Weights of a small GPT-style language model, trained from scratch on English Wikipedia.
Architecture: RMSNorm before each block, rotary positions.
Each number is 50 + 12 x the weight over the matrix's rms, rounded and kept within 0 to 99. Layers, rows and columns count from 0.

# layer 2 attention query, 96x96, rms 0.135, rows 33-95, columns 0-95
45 63 55 58 43 37 61 60 62 41 52 38 45 36 74 52 53 52 45 65 51 55 58 47 67 52 66 47 50 63 53 56 41 61 59 59 53 64 52 53 47 55 30 56 69 53 49 65 48 51 58 53 65 44 66 59 44 51 40 48 38 44 59 37 63 66 49 64 50 75 44 34 52 26 55 59 51 54 51 57 74 49 54 45 27 44 40 47 71 48 59 47 57 49 63 52
45 58 68 77 49 47 42 68 52 55 55 52 48 43 64 47 60 68 74 51 41 45 52 38 45 44 52 51 63 31 64 46 72 63 57 67 55 46 62 61 57 59 42 28 53 45 64 56 51 46 51 61 55 40 66 74 56 61 40 50 52 42 57 74 54 27 37 56 42 56 35 34 45 59 51 48 48 51 54 44 60 41 66 61 42 62 57 53 49 56 49 48 37 52 66 57
46 63 57 44 36 52 41 69 58 28 41 21 64 48 63 45 64 55 54 37 47 60 55 60 45 57 45 31 52 48 43 53 47 49 44 39 46 50 42 58 39 52 42 34 51 34 59 55 50 47 51 49 55 42 55 44 57 42 49 63 44 57 47 44 69 39 51 47 49 50 51 49 45 66 64 56 59 43 45 51 77 52 42 46 49 45 68 47 63 32 39 60 46 59 39 43
58 41 56 57 65 39 53 53 52 54 39 37 49 47 53 53 43 48 54 32 30 37 45 64 45 49 50 37 64 64 44 44 61 51 63 52 44 64 53 36 54 42 51 39 43 64 61 50 60 58 36 54 61 45 47 76 42 28 48 45 58 56 52 43 49 38 58 59 61 54 57 59 68 40 49 55 36 68 55 61 69 62 50 45 50 43 52 59 46 54 56 64 40 47 59 43
64 53 53 49 44 62 37 66 43 44 25 31 47 59 54 45 46 50 53 54 59 53 33 52 58 62 39 48 67 59 58 50 64 51 54 48 45 25 56 42 40 41 36 50 57 54 40 51 51 39 66 63 45 47 69 43 65 62 36 31 47 57 60 46 38 59 54 62 67 47 40 52 50 70 57 47 55 55 46 49 47 45 69 73 52 49 61 33 50 56 47 58 52 45 50 46
30 67 61 47 44 57 47 44 39 46 57 55 33 49 69 40 49 39 53 48 58 59 41 69 49 36 52 42 50 49 63 40 71 56 54 45 44 65 43 45 41 48 52 56 54 43 50 34 59 55 58 40 24 60 43 52 65 59 54 42 31 48 58 31 49 65 70 34 46 42 57 42 36 34 44 62 69 59 49 33 54 62 62 54 77 40 52 41 52 50 69 58 49 47 28 60
52 29 59 70 55 60 41 58 62 48 44 34 56 57 58 56 66 66 51 37 44 50 52 40 42 42 43 58 54 49 64 56 41 46 56 47 33 48 49 39 58 51 57 29 47 60 51 61 51 63 48 44 59 64 42 75 41 43 40 56 48 49 48 67 56 65 32 42 52 40 35 39 59 55 51 54 46 58 67 42 63 32 60 54 49 69 55 45 60 52 54 30 50 57 39 59
51 53 69 50 46 35 41 56 62 74 56 32 81 38 47 44 56 54 26 37 62 51 56 64 59 46 37 64 67 50 53 50 64 61 50 54 53 76 69 54 56 50 55 57 48 50 64 55 52 48 36 63 58 49 34 61 46 63 45 66 46 51 53 57 69 58 38 60 57 55 51 53 50 54 46 36 49 53 41 60 72 55 41 49 42 77 33 43 38 54 57 55 48 56 66 54
51 71 67 78 41 66 50 76 60 61 54 53 53 38 57 52 60 73 75 73 64 63 53 35 52 56 59 74 58 35 44 55 43 58 73 74 71 63 77 36 52 71 47 43 66 61 51 59 65 48 45 54 53 28 54 66 65 50 46 43 58 52 57 45 47 41 48 69 52 57 26 39 56 47 48 45 61 42 71 34 47 32 47 57 14 56 52 64 58 64 48 74 51 52 50 45
46 37 54 32 52 42 62 46 13 37 43 47 55 55 37 54 50 31 41 42 34 50 38 32 45 64 46 30 44 37 38 50 49 54 53 32 44 61 51 78 47 39 66 83 46 51 35 50 62 66 43 32 40 39 28 34 41 39 36 45 57 68 53 34 56 39 63 37 45 38 67 67 53 43 49 34 42 54 41 48 30 48 51 56 51 47 36 46 21 41 59 31 42 42 53 39
52 55 56 42 68 37 61 45 60 28 47 62 29 60 47 59 43 63 57 43 51 49 58 49 57 51 67 47 50 52 55 38 48 47 53 44 47 58 46 31 58 33 50 61 35 56 46 71 64 47 54 30 45 38 34 27 47 62 52 64 39 51 56 52 54 61 47 30 45 46 63 50 44 32 40 47 64 57 50 69 63 49 51 48 57 34 39 49 29 56 54 54 55 43 26 55
55 67 50 57 56 42 27 38 43 24 51 42 40 56 41 48 60 40 62 62 52 41 37 59 51 39 60 73 56 37 58 53 50 67 59 52 59 66 56 59 46 64 38 59 50 54 58 53 62 49 46 43 68 44 70 57 51 75 51 41 43 38 61 55 50 34 50 33 37 51 52 73 60 50 43 38 55 64 48 46 71 37 63 54 25 53 49 54 46 55 59 45 32 46 56 56
35 33 58 53 59 39 47 47 59 63 49 44 24 43 57 54 45 40 45 54 41 40 76 23 54 70 60 68 65 60 50 46 46 58 34 57 54 70 51 63 44 44 36 23 40 55 52 45 44 44 52 61 40 63 44 58 34 41 62 57 42 59 48 29 57 44 30 47 60 51 30 48 64 63 49 48 52 70 38 62 51 43 53 49 32 48 44 51 51 56 56 35 48 45 47 49
66 55 63 61 37 38 38 58 62 62 44 42 56 51 66 62 60 46 47 63 56 57 54 57 58 41 49 63 48 44 53 55 53 49 68 32 46 43 57 53 29 48 64 53 45 50 60 53 66 52 51 63 53 36 56 61 44 56 42 61 50 31 42 42 50 39 34 77 52 80 40 36 50 58 56 54 41 63 50 25 83 27 30 55 36 49 40 49 47 49 50 55 47 64 72 37
63 38 47 61 61 43 69 65 57 69 46 43 40 55 48 46 59 49 67 54 40 43 41 54 57 35 60 51 25 41 64 39 34 43 57 51 53 60 63 39 53 47 50 47 72 46 41 59 43 79 55 47 64 41 74 58 67 32 23 63 74 39 32 64 49 49 51 36 38 37 60 41 54 25 48 56 52 54 53 61 62 44 68 58 45 40 23 40 51 53 46 38 32 36 50 42
47 51 55 68 41 58 39 70 47 87 46 57 58 36 44 46 54 59 77 52 64 64 71 59 48 61 47 78 40 48 61 42 55 52 77 68 63 33 56 39 30 68 42 36 56 56 56 64 74 49 52 62 61 52 70 56 51 60 56 50 45 41 44 61 45 51 44 70 51 68 24 53 60 63 47 60 48 51 60 42 61 41 55 52 28 55 35 64 61 47 64 54 33 59 72 41
37 38 35 42 50 44 64 49 52 42 43 39 41 47 60 41 41 48 23 49 56 62 57 53 62 62 44 29 43 48 49 36 47 41 41 34 32 54 43 37 53 55 41 70 60 42 36 55 39 37 52 35 27 47 37 42 53 37 61 55 36 43 53 71 48 63 49 49 47 51 71 57 36 28 47 53 47 43 35 53 52 64 56 42 77 61 45 46 37 68 48 47 54 31 38 50
34 45 51 83 52 56 23 52 60 51 42 64 49 40 53 44 42 65 71 53 45 56 72 49 35 62 51 71 45 40 62 47 54 57 73 60 68 40 67 45 38 51 49 39 48 43 59 56 61 50 54 78 53 52 65 70 54 49 60 47 64 56 40 39 42 35 41 65 51 61 47 44 61 66 52 60 69 46 36 39 42 41 53 53 44 59 42 62 63 56 35 66 20 59 61 49
66 47 65 65 44 39 51 58 60 48 39 39 58 53 44 51 52 52 44 40 56 48 40 50 56 52 52 64 40 65 54 38 43 57 48 31 45 58 44 37 58 62 57 41 59 51 50 62 56 52 39 65 83 45 42 74 49 62 55 66 58 64 64 54 55 45 61 60 51 69 42 36 33 52 40 52 36 54 57 51 64 41 45 50 35 50 43 49 46 73 51 61 54 52 52 39
52 54 49 53 54 38 44 84 38 58 48 42 66 64 65 47 41 63 41 67 63 41 51 46 61 38 27 47 52 60 65 19 68 45 65 57 47 58 52 60 50 56 64 41 50 57 58 56 66 61 29 46 60 43 49 37 63 62 42 36 47 61 52 51 65 26 38 48 34 49 53 37 49 54 42 40 51 34 65 26 63 50 48 48 48 61 44 55 60 50 46 33 52 56 49 50
53 17 61 59 33 55 58 32 34 61 36 45 74 58 55 53 68 46 41 55 62 47 58 36 52 52 53 59 39 61 36 44 41 35 53 44 64 49 72 42 42 40 58 41 50 59 61 52 58 42 50 51 37 57 55 59 47 54 65 67 58 50 70 47 68 49 50 50 51 32 43 45 60 41 57 50 43 65 60 40 55 50 49 55 58 60 43 70 51 75 38 71 63 33 51 53
53 66 69 42 50 36 45 50 46 32 54 30 48 49 59 34 62 65 48 52 30 30 34 50 56 47 50 44 51 46 56 47 51 54 33 67 51 71 40 44 55 69 49 43 18 51 45 36 54 48 46 51 55 35 59 54 79 53 48 54 58 48 64 56 59 52 33 51 51 54 37 52 52 56 42 38 50 65 34 47 72 48 17 39 41 26 61 44 40 51 61 54 45 49 65 53
41 65 62 54 56 51 65 63 50 48 53 57 57 43 51 38 43 56 74 50 42 60 50 62 55 45 59 63 56 68 48 43 66 67 51 34 61 60 59 53 36 45 61 43 57 48 53 52 35 68 62 67 43 48 50 45 54 67 45 44 32 60 56 48 37 37 49 56 41 55 53 64 55 47 46 39 39 45 52 41 55 54 52 52 28 63 63 43 64 40 63 56 52 61 61 42
56 52 43 50 48 55 49 43 42 61 74 50 60 36 52 49 39 45 70 51 62 29 45 41 40 45 46 45 35 54 40 34 46 45 67 52 47 68 52 49 36 30 47 49 52 45 42 44 40 54 49 37 48 59 59 50 52 49 47 61 49 61 42 57 44 49 45 49 45 64 38 41 61 58 47 56 44 36 44 53 43 53 61 52 38 45 38 58 43 75 48 71 45 60 54 52
44 40 53 39 36 30 56 50 39 49 43 46 47 62 48 48 67 42 44 65 53 68 52 61 53 50 53 51 51 37 49 72 48 54 52 54 45 45 60 49 50 52 52 62 51 47 43 46 48 41 42 54 47 61 36 65 44 35 43 42 44 40 51 70 40 50 43 49 49 38 42 69 38 50 43 45 53 48 43 33 52 54 40 56 53 68 63 35 54 43 48 41 39 32 44 62
60 44 59 58 42 28 54 27 54 52 48 64 61 62 51 58 40 69 65 41 47 58 49 69 50 37 34 46 66 42 50 33 22 56 66 41 50 48 51 64 54 36 37 41 59 47 43 53 52 42 64 68 48 56 36 50 72 56 48 47 41 49 48 61 50 36 70 47 35 62 43 38 71 52 39 45 55 41 47 57 43 59 28 53 46 60 52 44 65 53 39 38 32 68 56 67
47 58 40 51 57 61 43 47 44 39 40 57 42 52 80 52 46 43 45 32 50 54 41 37 39 41 74 26 51 32 50 58 42 67 44 40 52 63 43 50 47 38 51 48 50 54 58 33 49 33 50 43 33 47 55 36 40 46 62 55 45 47 40 77 40 50 45 42 45 38 57 72 43 45 42 26 40 58 42 51 42 50 47 39 50 48 54 53 42 46 45 49 35 33 40 60
44 46 39 44 38 79 73 50 61 41 63 41 54 46 55 67 29 57 33 59 66 35 39 44 34 48 51 47 57 26 49 67 48 30 33 26 31 29 64 54 38 43 57 52 48 41 35 54 45 48 52 52 50 54 52 40 80 35 47 35 45 40 51 56 52 46 61 34 50 30 43 48 51 42 60 52 61 60 53 53 36 47 62 57 67 52 51 35 33 39 34 32 60 50 64 54
61 46 36 34 46 38 65 39 43 45 45 61 37 50 42 59 50 36 30 44 37 37 57 63 52 49 57 44 63 63 26 63 37 26 28 36 50 47 48 50 55 52 63 59 48 34 31 41 28 59 58 28 48 57 33 38 45 31 36 55 56 41 59 50 33 50 54 44 40 49 45 42 39 60 34 40 34 53 49 57 65 73 42 36 57 29 32 44 30 53 46 38 71 69 37 64
53 44 48 61 61 56 69 38 52 55 49 33 50 51 71 53 72 42 47 61 57 48 51 56 49 50 49 47 61 51 62 38 53 36 40 61 28 49 29 49 59 47 47 36 74 46 49 63 78 57 54 44 45 69 67 44 47 54 61 35 68 43 33 80 32 59 64 49 55 41 43 49 48 55 56 55 39 39 55 49 64 56 49 49 53 61 51 39 54 44 70 42 53 54 56 37
66 27 42 41 56 41 74 71 43 50 68 53 44 56 51 52 52 46 47 70 35 56 35 32 62 45 35 55 26 34 52 47 44 41 53 40 38 71 58 49 68 34 36 49 45 60 43 37 53 44 66 48 40 38 49 54 42 27 58 57 40 27 38 63 59 41 39 33 73 48 50 50 55 49 54 69 35 53 21 46 42 48 34 23 36 50 58 52 37 64 49 43 48 73 55 48
46 70 48 55 33 46 42 55 45 51 53 61 44 43 29 46 58 54 65 42 45 45 32 42 63 63 69 42 56 25 36 59 66 52 58 49 46 50 26 47 69 60 25 61 39 36 53 39 61 48 45 43 41 41 72 30 54 65 40 39 41 30 74 60 52 38 48 40 52 39 45 43 47 56 53 46 51 57 42 30 47 58 54 44 67 53 58 67 35 71 45 51 49 46 41 54
47 54 40 60 53 60 64 44 63 50 52 51 57 43 69 69 27 51 57 64 52 69 52 64 54 54 40 62 36 45 53 46 43 51 53 39 61 49 65 42 44 34 55 50 35 62 27 40 62 20 38 49 45 59 43 38 34 40 74 48 50 58 42 58 55 61 55 57 37 61 46 57 53 48 37 54 43 41 13 48 40 47 38 51 52 54 34 42 51 40 39 52 33 42 60 49
36 30 49 41 56 47 37 69 62 33 35 48 56 54 47 68 24 49 50 34 44 32 46 46 45 65 42 51 64 46 70 57 62 54 32 48 58 41 58 39 58 32 58 35 39 55 51 43 53 62 43 34 52 69 49 45 42 58 66 38 50 70 56 17 72 52 59 41 60 44 60 60 62 56 29 47 58 34 39 58 37 69 56 50 44 33 47 36 42 60 43 30 55 65 51 45
61 49 60 25 39 50 31 54 60 45 43 52 60 62 27 41 58 52 47 32 53 42 53 58 49 54 47 39 68 61 42 47 57 38 31 39 38 61 06 63 54 51 38 43 55 47 67 52 50 44 36 51 41 35 48 36 55 60 54 57 30 47 59 52 57 43 45 47 62 35 64 60 43 67 59 42 53 67 33 42 65 48 58 54 51 51 60 75 17 81 46 35 55 46 35 31
35 73 61 49 51 60 41 49 44 29 48 54 49 61 75 69 39 32 45 54 48 51 37 48 33 42 26 41 50 41 58 32 60 52 46 60 42 80 65 48 58 46 53 41 37 44 62 72 50 54 41 51 70 44 55 53 67 64 56 49 51 54 54 32 49 66 53 72 35 32 40 39 31 64 48 29 55 34 61 49 64 46 59 49 55 68 54 37 57 51 39 54 42 76 61 74
36 36 39 21 28 49 48 48 48 60 52 51 47 43 46 55 35 37 58 39 74 62 62 67 23 49 70 61 48 49 36 66 60 60 38 72 35 72 39 56 49 44 38 59 62 54 59 49 45 63 39 31 57 61 60 56 38 58 46 33 36 43 39 17 75 54 70 61 43 32 35 81 57 49 42 36 77 44 41 58 43 52 62 30 50 30 30 57 44 56 23 40 67 51 63 54
44 45 57 49 63 50 65 54 62 50 50 61 64 61 45 51 56 53 22 28 47 31 53 50 53 33 37 58 66 48 42 48 36 40 42 31 51 47 49 62 49 41 66 50 55 57 43 40 51 61 43 50 29 56 37 40 39 66 52 64 54 57 48 62 50 42 48 40 43 29 44 66 42 51 35 32 49 35 54 38 64 48 42 53 66 31 70 39 52 35 66 49 44 30 28 43
40 44 57 44 65 64 58 41 80 42 44 56 38 44 63 47 40 61 21 53 55 65 23 60 37 59 77 46 46 59 33 39 50 74 49 59 58 79 62 83 45 56 56 60 58 60 40 56 46 49 50 73 55 47 56 42 00 60 72 41 42 61 55 60 42 26 35 68 39 55 37 43 47 66 38 43 51 64 55 39 62 50 63 50 52 81 51 56 45 58 61 50 49 60 60 54
66 45 49 57 77 34 38 23 29 57 46 52 60 44 42 50 61 53 43 33 58 54 44 34 42 53 44 28 29 45 37 67 60 61 56 48 36 81 30 48 51 39 56 68 40 49 36 45 47 50 41 38 21 52 55 66 66 58 55 48 49 53 58 50 53 37 57 44 44 50 59 50 55 59 76 43 40 47 63 51 62 56 48 51 63 35 55 41 56 62 61 47 55 43 49 45
34 49 61 49 53 57 57 10 48 55 56 69 49 81 42 50 56 26 31 35 55 53 59 43 51 42 68 31 55 54 42 56 48 48 44 49 23 35 44 41 52 32 28 63 46 54 57 42 39 44 56 37 34 85 56 45 53 54 31 53 40 35 52 52 36 59 45 33 39 68 59 71 38 43 52 43 58 75 59 39 58 55 63 52 65 36 46 51 40 45 30 66 62 34 43 57
29 51 45 33 52 37 44 52 44 39 23 62 44 46 47 70 46 51 61 47 17 58 71 58 46 49 38 55 30 44 40 60 61 59 58 50 41 41 43 62 41 51 35 63 61 51 44 56 57 60 54 26 49 24 73 57 67 33 68 41 50 35 34 51 30 76 63 50 36 50 54 60 48 34 53 77 48 55 49 33 56 58 60 47 64 57 54 47 27 63 52 23 58 51 49 65
65 52 33 74 53 41 55 50 30 44 60 52 61 36 43 70 41 45 26 58 32 65 48 49 38 55 57 80 58 76 57 73 40 43 59 45 60 41 43 80 40 59 43 56 49 69 80 41 45 53 33 36 54 51 57 50 48 24 53 27 56 41 53 13 53 56 61 55 31 58 25 50 48 54 60 31 67 47 39 33 63 39 48 51 38 44 54 53 66 44 52 52 56 50 49 45
44 66 49 65 49 58 54 31 55 67 78 70 48 31 55 44 65 41 54 51 50 68 45 62 36 53 50 50 59 56 49 63 49 55 39 62 68 41 13 41 57 48 44 64 45 55 61 47 23 65 43 59 31 38 57 55 56 37 49 47 64 69 51 39 55 53 62 28 68 38 55 37 62 35 63 73 41 39 55 57 22 49 50 21 23 44 63 60 42 75 62 51 70 32 50 31
63 40 45 37 61 47 56 50 59 45 46 59 46 57 69 54 37 32 64 52 47 22 45 33 44 22 50 56 39 58 59 82 36 53 46 69 49 64 76 52 51 29 53 23 48 55 71 60 53 42 47 49 53 50 55 68 79 28 67 53 54 39 38 49 56 40 40 43 72 71 36 31 70 57 38 87 34 55 38 56 63 67 57 52 41 47 51 33 43 68 59 58 05 79 46 59
22 84 47 40 40 61 49 63 28 58 57 53 46 54 54 32 72 52 38 87 50 37 41 48 44 42 48 66 43 68 61 48 51 70 65 46 70 42 68 60 35 44 40 51 52 28 51 39 44 48 49 59 54 63 54 49 64 49 47 58 34 47 68 56 53 62 32 49 63 71 36 56 40 55 58 61 36 44 46 24 32 50 50 47 64 59 24 35 61 48 43 64 39 41 39 60
38 55 48 85 66 41 39 57 45 86 42 69 37 64 57 60 38 49 58 46 32 52 75 69 53 46 65 38 52 35 48 42 40 58 48 54 50 70 75 57 59 67 81 32 38 57 25 51 48 66 47 53 29 49 64 62 14 65 44 42 60 53 71 42 52 39 39 55 45 54 43 37 46 74 62 50 53 56 27 57 35 65 52 59 48 58 38 58 40 64 61 40 38 50 66 27
46 49 48 62 45 68 48 39 60 43 43 28 55 52 46 52 45 50 43 41 51 54 48 52 47 42 71 55 48 51 66 69 62 43 28 40 55 39 48 58 45 46 43 55 29 43 49 57 67 68 45 38 56 50 50 45 46 54 79 52 47 49 33 40 44 50 59 47 59 37 47 43 41 34 44 47 61 39 43 59 21 55 43 40 40 51 59 44 51 53 45 41 53 68 52 55
58 47 62 35 48 70 47 31 48 57 51 65 35 54 46 35 64 40 60 34 61 52 60 40 61 46 51 56 66 61 41 40 29 46 53 38 60 32 37 59 50 48 42 59 42 52 62 63 52 53 52 48 35 66 36 43 58 48 46 69 37 27 56 64 38 39 48 53 47 53 86 44 51 42 56 52 66 57 66 35 48 54 54 59 60 54 66 64 47 61 36 44 61 46 40 34
66 53 61 47 55 50 56 27 63 39 30 47 48 57 50 57 49 48 59 65 44 54 49 55 47 39 28 45 52 66 55 32 50 60 63 39 52 61 58 56 46 40 58 42 56 54 34 60 48 57 37 51 66 43 46 54 57 61 63 41 57 48 41 46 33 32 46 77 46 48 53 60 42 47 37 39 43 39 52 62 71 35 49 56 48 51 40 41 54 54 56 40 40 56 42 54
58 66 57 74 47 54 46 51 56 31 33 47 51 47 65 54 46 52 55 64 44 35 29 59 29 39 51 47 56 46 36 39 52 72 48 57 55 70 56 52 62 44 69 34 37 38 52 59 47 32 65 56 63 42 63 53 57 47 51 46 67 41 74 39 41 48 35 52 21 48 36 47 37 52 32 30 49 56 47 58 47 43 44 59 38 60 33 53 39 43 56 52 43 54 35 58
48 56 52 44 56 60 58 59 52 35 39 50 43 54 61 57 47 59 34 51 29 56 54 61 56 40 31 57 56 53 66 45 70 47 86 43 53 57 77 40 36 43 40 51 60 65 28 67 75 58 52 41 58 39 40 50 46 53 48 48 59 58 53 51 46 67 43 67 49 43 36 18 50 75 48 74 41 38 44 53 57 55 50 49 60 46 67 33 64 46 72 64 51 54 56 56
42 52 73 32 71 51 53 15 67 30 26 58 65 51 55 20 25 35 42 42 34 36 65 51 34 51 46 51 57 59 54 66 67 54 28 34 38 29 64 68 57 29 44 43 36 70 60 47 52 20 44 36 33 33 36 66 67 61 46 64 64 33 41 71 46 33 43 41 46 58 75 59 72 50 33 42 45 63 41 69 50 43 19 44 41 49 60 49 43 47 57 34 76 70 33 44
63 66 44 55 39 46 58 66 56 52 46 27 46 40 61 42 59 36 60 51 70 51 56 45 58 78 47 65 67 61 60 49 69 47 75 61 43 66 74 43 57 49 52 38 52 55 46 59 55 68 39 51 37 61 71 59 37 60 72 44 64 66 42 49 69 48 64 60 50 37 48 50 43 54 51 24 55 37 52 52 35 42 43 48 69 41 52 41 63 20 46 45 48 29 48 36
72 59 47 53 72 70 54 51 40 52 54 36 41 54 54 77 50 57 63 51 33 72 47 24 52 47 58 59 13 42 60 38 41 73 58 50 56 65 71 42 62 47 62 39 64 58 69 37 36 62 82 39 42 35 51 59 50 43 49 52 65 42 36 39 43 57 61 48 52 37 48 41 41 32 40 42 49 68 72 52 42 56 41 20 48 42 89 45 54 45 59 47 53 52 34 62
36 60 61 55 60 46 64 32 51 46 31 46 39 52 50 45 63 53 56 67 61 51 43 33 66 42 27 43 54 46 48 38 49 73 79 50 60 79 67 67 59 42 47 55 75 51 52 50 48 67 39 55 60 44 74 69 52 36 62 44 49 53 52 50 34 62 53 63 53 50 32 50 47 46 40 24 33 49 67 53 42 47 65 57 39 70 55 38 50 49 51 59 55 44 39 42
46 47 53 47 57 41 55 60 39 58 35 41 43 52 51 49 47 50 51 56 47 48 69 37 51 54 48 38 60 59 45 59 58 55 48 60 46 44 72 53 48 53 37 61 45 57 57 51 47 40 67 51 56 53 30 61 41 40 64 55 38 46 51 40 47 68 48 55 59 58 44 52 49 42 53 61 61 81 55 35 35 50 47 45 69 55 51 77 30 50 55 56 62 26 53 39
41 43 70 44 38 73 43 47 34 58 59 60 30 49 35 61 41 52 52 41 71 59 70 63 51 41 95 64 53 53 41 78 49 58 44 42 48 45 30 63 43 44 30 37 56 52 37 40 60 50 57 67 44 68 74 49 35 47 26 51 48 37 57 57 16 58 48 53 47 48 53 55 56 64 56 61 72 59 37 55 56 48 37 68 55 49 80 36 29 64 23 35 50 54 48 68
47 59 37 43 46 62 48 45 48 58 55 53 50 40 52 53 60 84 50 60 40 39 45 43 53 38 48 47 44 52 48 45 43 42 45 38 49 79 78 51 49 40 61 52 36 40 71 54 49 33 41 56 16 52 36 35 65 52 53 32 31 64 68 72 42 47 62 41 16 75 56 63 49 35 22 60 66 44 48 47 55 43 41 29 39 55 60 46 45 43 49 29 51 75 56 57
48 39 46 60 38 29 56 35 39 30 48 57 39 41 57 49 54 51 50 57 32 41 32 51 64 62 56 61 50 38 39 54 38 57 34 31 59 47 55 33 47 43 47 31 66 70 44 57 34 49 45 67 57 53 34 57 42 29 41 49 39 62 44 47 55 55 32 51 50 62 48 56 33 59 41 69 61 16 31 51 37 61 25 27 25 43 22 35 60 42 74 31 68 56 45 58
53 61 39 15 57 42 42 54 37 35 64 20 46 25 23 25 56 28 43 50 45 73 45 53 57 50 66 33 57 40 64 46 37 34 41 47 72 42 52 67 40 40 72 50 62 52 50 36 39 37 45 32 47 59 32 51 27 54 54 42 43 47 43 69 45 60 54 52 56 37 71 42 37 68 35 39 59 56 38 40 31 44 55 54 46 33 33 53 37 20 51 34 40 52 51 58
42 43 37 50 56 42 68 43 29 78 63 45 49 59 50 47 72 42 52 51 50 28 34 30 63 59 48 53 50 25 37 49 41 35 46 49 49 34 56 79 42 42 49 43 62 79 78 47 45 65 59 36 40 34 43 54 43 54 55 62 82 80 57 37 78 40 45 36 37 29 57 30 55 34 65 27 49 54 58 36 31 22 38 40 56 47 85 57 52 59 30 51 50 44 57 53
41 30 40 40 39 24 64 34 54 46 42 44 43 62 41 46 45 31 52 67 41 41 76 49 69 54 63 44 74 62 49 39 54 66 57 39 49 48 58 45 56 41 68 44 57 56 85 74 26 19 53 65 49 64 36 62 47 55 63 51 70 52 64 62 25 60 62 57 53 34 23 61 57 48 84 62 52 68 48 36 45 57 46 58 70 62 47 44 52 72 44 61 48 50 57 47